python train.py --beta2=0.98 --final_lr_fraction=0.1 --seq_len=1024
Each number is 500 + 25 x the weight over its row's rms, rounded and kept within 0 to 999. Layers, rows and columns count from 0. Numbers have three digits each. The size before them is the row's rms in percent of the matrix's.

# layer 5 attention query, 128x128, rms 0.144, rows 88-127, columns 0-127
101:505511520485535523472547480469465492476488549496518523550526559488501500490503479508499497547534533506489512533516491514498514477511516515535522489509476539497487534519515516473523506430497499558520465462504489484513501450515508507487464484516500487459475548518523526529500503517483472494505548457498502521490517512487492507497531484518495506557508472505542511446535528503503482486465
107:491507480491533516494505466501547467510475524531540528503492504494475514503477535482495485520534475474539500510466536515526509485465527486536446525494526461477491477546500525466501524523519454505516502475479440524496481518507475482498540491506496518530461542486478477510487462495478496532508492515467480516488497496539459505525494485511520498465514438474506522517454482540486457471533
092:492503530502457497511516493474512478471498497475458501486496501511523504544452445455533511519528541543513521493529513521537529519489474519506488509523480506518483496489486525573479496510531450479487483492532513539475517497506514503493496481506499482509492474459559522462505512530518456502499490523545545473463485485466508504525504529539480515470501527486491544498518477504563497499524
102:540497502517476511531511479474535513500497489476514498481502508536472532500546526521522509492538500447472485549489493507515508446451513480505493504491524508484539466480516508500511497525473450458501531485464503489489510516538541506506494511484523514477493484540478491493536541512405532501498514505512504516499497468527491531521481468492531481497510497570507530525454510538498482479489
100:510518542531539510474463437510482517497520467479483510500521504526524443511432499475513481500504485515499501546476470507508510543530510517472515527520475496493504489515548511528509531489479482507435490508510483499537469488499479512469490499478506493506507487515535490460484450506524454521505495519560483537496507522497492497495537482432468493513509509476517484455479503479491503486548
094:522483459481498515512455503474505493549469478489457499506433506521486474486484480453535512492462531521517504488519513517509527550497478514479508505482498521522537477463483522530473520498526521435486567515518493485474502496485508512483513504440487468507445481533505516504482500456474486481530493531494484481487496461469477537512455492495454502533513489481474463499503514492508480485503
100:482472510509535509480485483513510475534482481525502472521502505511521489477526499532506423489479505484503550453485491542491506488490503502550483492471486535518514516557502541460516469496489484465500487510529532486478502492492505468552472493492486515481485509490475481503505509533515534483452521497491490505474562500470508452483511459511488549483508482516483523487545509445509490536442
103:515539491473467522441473519503506466515519476486471545519467486519519479535459515562473488524469513482507480476442501491494490463520538495526483493493508521487539508543506521548487505486511542481496502494474511490458520504524530529497456480482488468527553518491453517489512504528503482507510463539454533502520480477520504497494466503505553503509499514485510555505500527527494521496509
073:530504498509500505467462541484472512492479549529511528513494477483499509460492511489554532527485540521476509544518531524422526488545469453499497539486488505496503517472542551485508550480539518489495483509520505504536474507505499480497508481480508475526536516482475491513433500487497500492504472481508514507536508502479473500506486544505505525547521487444504471502493539481492520515474
076:467525513475530477494480516547478513542525500472494492498474508466475538499549467484448523560486471553492549464480493473491520497466501487557471494516474486504492516539500554506519525523519493489518498528454521462497479490527509519484520515525494498491510474495501494500476497515498491496534532509486498517514497454462476483536471535554468519488511512523523518544503474505487518543490
078:484502539486482514534538462546511517526470477506495460507532512476481513504504533520519535496502483527527452503521532562451506530488520460484481520463477497472463446488496451501526478514488556554511496509519514513509495509496460492502517544472512499495480521472501498512501494466454525492480477494509502479551482471475520539502489512455485516524511462519503534484518527511488521505475
071:518450502506517485487515487499465471492434485508483499493504475482461538504498486521480535509536489458437504518510480537515502460478511564494500520486512434523485473487486496502528457531544531486484503509445491500514521482497496485443489512510491484521490463514520516483496489495465502502479469531485511541512477514501469544478470486553479507471504508473484526488519510514526496520451
094:505511476495510491513529500439490504510487507477520504508516522462482513507465514491473475452479477523525508498523495543450472526504494494557506461490531542537502505491476508504494522483501522507520473492508494538519550484499548477477513514513504482490478476523517514514531527479556435510447456565485534507486519528488511475486513507467523532471481533520478513505469490510453494476503
087:506514494514493461452491517497471515450475489523506513481472506477499504464542458510524467525529486477456447500517470500425493491476511513532518485520474522494537473513511479481529485482488484493471504441498490484532492513493492459472515479478529472509508479498463501535529462493507469495569536480517476481541500455509554517488490520506511500516490505503496518463488491548509486476491
074:482544517521553504466534477474495498533486528511536502525465520511543494529508502446508479518484526527529490563517478522503492452482516495524551484498488548468547517528555496492507476511472500504520482488500514479525496507501516465500541485457505496479472534522490496504509487475537444479493482492512485499490543508500506477506456533515494473479520548476484515516470493528462473520504
094:486477526456479542511509492460466496537491473493496493470521483452496517524471477514497427466489510534542495489543523516449498508455474484531497501507461514519488504512487523454523498494501507526508461485495512510507517483487501496503539502481498524484498483539495508553477472444520523499504455522451475527450459511496535500515484452491506517497525532544507515510490526501532514478497
084:498501494527522483541502478490557512521495510464479485470540468507497495461514534499496513488533461454549474516473546484460518523551474471459531496449496478524522514464466510540496475513500533505513509498512520540503508475519438497546491506503532482481513506494480484492502459503459524480460498502482516550486499504498514518489476514466486488502508499543523513526469520497502536458479
103:494485496506503501493499475476508489503476532484552497520542527482500471499498509502525511526513565510495525452522471522519461528494497504505543511486469528509510507447497496482505484445535486501508463514503481517539491481514496509474450484489539474505444473483479500480512492463483490518494463479533447488510494540520544510483473487489511464485514518513577498465528468525524478454495
116:506504538527487496485502472509511494480521521468509461484486460495529505471508506519490520411506506458501464450529504516477465491487446496477522498501502488524561492493520480505546480506509563482509511480521545490501482488536497485525482461496522531438513530500478483499507516526461516529499488500510475530532522512492506520462501497504525511542485527529519485522512507517524472448464
126:487480473510532496542479481518502492534503499487417545495475512504475488490477515518492490467528498460528495539455488477508496524488529479497494470530481544474489472513512525535458518480535520480543485566505464500512512519538492498468526507490480491539524512474498463504498516442511522526440483521524483487489499529504528550498487531487514473464508490490534489480474485492491487477506
116:520472529501495501484510537526481490494499492526475480463477453446533494496544515503476498495515540504491530505481472498538511541452456559498509481492485544433470506493527489500489492496555510466517499519496513481499527550495500512512468510469525487566494504472507468526526508496519547499478523486468460530512538492525524480472485518514478543491497491536505478491479508478525491509521
103:529509513528533483471509535529482503483554488501512513519511505467544524492487551550456490541524489512516484503460492510530519489470467505503516450463519496484493501462461494516476470476476517482476518502485528512491499561463505456490480510465495453506469493458465474505493476490500486467532500485489487497490508463482485486527481472492471563514506498465482526461509468466508498531528
103:490527484515495505485512530489475453531514529496532560505541456482517497506507518500507457532466499478465477498495510515479499504530496477495543448512474483460505524491467504479496514503472500499455459483529497523510476501493494501465500534455470523526495500508486495504511470512475535494568506445487503470535565463466494505502491489507533461539517472480491484484506533499526451517505
114:447485497527485525501498535531504500544550519504516503499448449497525521473486530507483485423546526518518478488469473515513556510522516518513491498492482495513512476500458484492490461485534485523511469499494457494522514499474508512521490544492519456539483499473486498463544492503523514505443519512495492502484516524471549499497478497499541493522544500503570501494478502488524501516505
073:493451492508470519513507502573499461550511514524464486513488524471532523492508508473441527487466524471485500510528522521459484488535501460465464489525513506521462518478533509493486519531487518534509526542492512490436504493500501530524486509521503494524495522519487490493503482486490553462567522474520518532498532470535519525514495515512491500501497495472477538507471538513458490490515
074:490465500533473490506492513496528514497545493520525503492530533494480545512511537521508513485526553495475499495471463465544503466497443494549499493482510526540490508473476446524491521502474499491531501454533480520518524508460510480526482493551531550501520508483541516496530544495540493514481504475488507479463517481505497522483514476479539542513488483525473482506495432508503526499523
074:481528500520522505502517510501496537540495501459532464487486509476503476522508512538509509544473512548525563500484474464501494509528488467500480513500471503466487514542483524496452482464503511498510502504456522493492517500520468548494498487526453525479480525444461498473492464537546471485517531502514474483501516488459548482498525486501527531475494474473521518553480519497488482533456
079:504468490504518512478502491555515483555492538522507482538502538490525508535488516555505492493509485455529567491522526529507507540514503490495492504471446500491475478489513478501480528542474497504500511563515494509500499551485533528484522540528525478521533562501512513501496536513502531529476459534478524454487511495482482498510474470491469527483516513514493492523526529482482520540486
112:494501447500472517503521508526489490496485501492491492511504538518492516534505486502537474476469501505507552512479559530479477523501470482533485480509473510461500527497488499491500506443450494508494497473488519480519571470469542535469481485488518487483507476504492521490460508530492444472458443528484502509500460505488525461455493486489538529482535499536523533492478509464470519497468
071:473494510480468533493501507538477455517445506478496506511549489494487516496486508518544506506505552500510525553513455531495518477474537490494508517531470501484504540515511564476528471508518457526509466508513511503530485530504498470483493466510483532541522490505517531508520486527515466536477478523512459518458491489527470508477481563473509504478519522520484508492456472539467494518473
080:442517514508500532533453486521507492552492502482510484484511487485503515551485480503493499457477478499548555505518467496481517516531500448483482512496454469513494518491485563490470531477480551474503497486502511528486500511507522517478525539507486473488510543506538467507445480494527466504472475506470530468467472502473488470503500469495515478485484508522528521533484516482466484541461
084:537503466419499478523507519448519520475516515527475495488548481528496488492495477500509502468498473489516492506488534515526507467531519488469524498506521515554466514506503485535453502501503506530488539517488455523496520496483447540500517514492524466519479522519487508496493546482468542518455481516459513491491470514466511521562524542538462479482473494496502506505509501485518548517495
086:527472498524516519515479481519535501530531463461559468465478482499560498508499521564485473524510501516523492485457531488535501494519472511470484444469506479509481482536476522483471495493434502498486542443475464513518484507472493525533466529479505494506493503497492486475491486529519510477501495472505518516504477449466487475530493493511472511487522450515471503506497536464486529509504
107:493476471525474523489510493493495498541509486524497499490464470494538513476500483520447496507492486472481451491485529497454540457484483533469508491502509450490545501531498490505494527506516519486513514460498482439484461481526489531549496521488494474495498505539537477555447556507506528501502503441513501491503484464489452498464493527511500505522479452479510464513462509496471512518508
104:481542542524492477539503475524529553467506510510474483500485513469479547505515518441511489503506465509526511564514482471480499482515526499502489513519470510493480450540475488496501476483485512502476528539493498504479485464520496494492490527464462471545527515502533452529479481533493515500503509499519498477494517527495459577513477513504483519485459471478517537519459532491511481512536
104:511504491521464503525496473479482494489540511502513557495487496504483527507524488501520514533502512501448474472507543403486535505546513519467503453481503531510539519522491507480505518448490492482500508526511496531483484496519472551533461492495515485501507517501502505507497532493511530501503518451512537505545477459482507498510511532472499503564531437505488484500465516503498460484517
102:549443501543513521503510484479510481484475465531502474482445506498483522505421482493469516468475493511469447517479492546499502498502482511463508512522535494488489502497554501465486552448483495438519468477492493476536450530488494498517506509530510514498544513516533478512525513520519511513492486492524478463510515520524488481501510510455487537487498465512520487507525507498488533468493
097:505536475492480485513466504470512467526520489514510461520492547497543481565511539514473528440499478494504502472528486518499480512480498517470498539533515476480504493505464496527542523535457541460494511510510529472484502487522543527526539488502515557483533480513476500499484535532530461493477522526490537505511475490484515501516484525511494538483477510506515524498515483533470501546448
101:451512503519513473501507515486495524526530504498522500500448518489470540475469496514529507480554509490515465540504524485507473487533494485516488520531522480503501458519505468497502472489507529500489501515500497514524457498505558495532509472577527492518489478490516453494500518477457505556480483495554512479498497483517468562448506464462502523466496497534484493529477474541515496492480
116:528504497500520506494512527505483478478455497561468451518511484513514524501496495530485519509462528520470511509527497513523554493455492567479468489515475492476479517517507503468472490498535510463541480520480538491495484509493484444521489526480472520512482500469512523481551428531499497489483525486471458490497510505499482448507487505527474513521479504499476474490510493477483443556498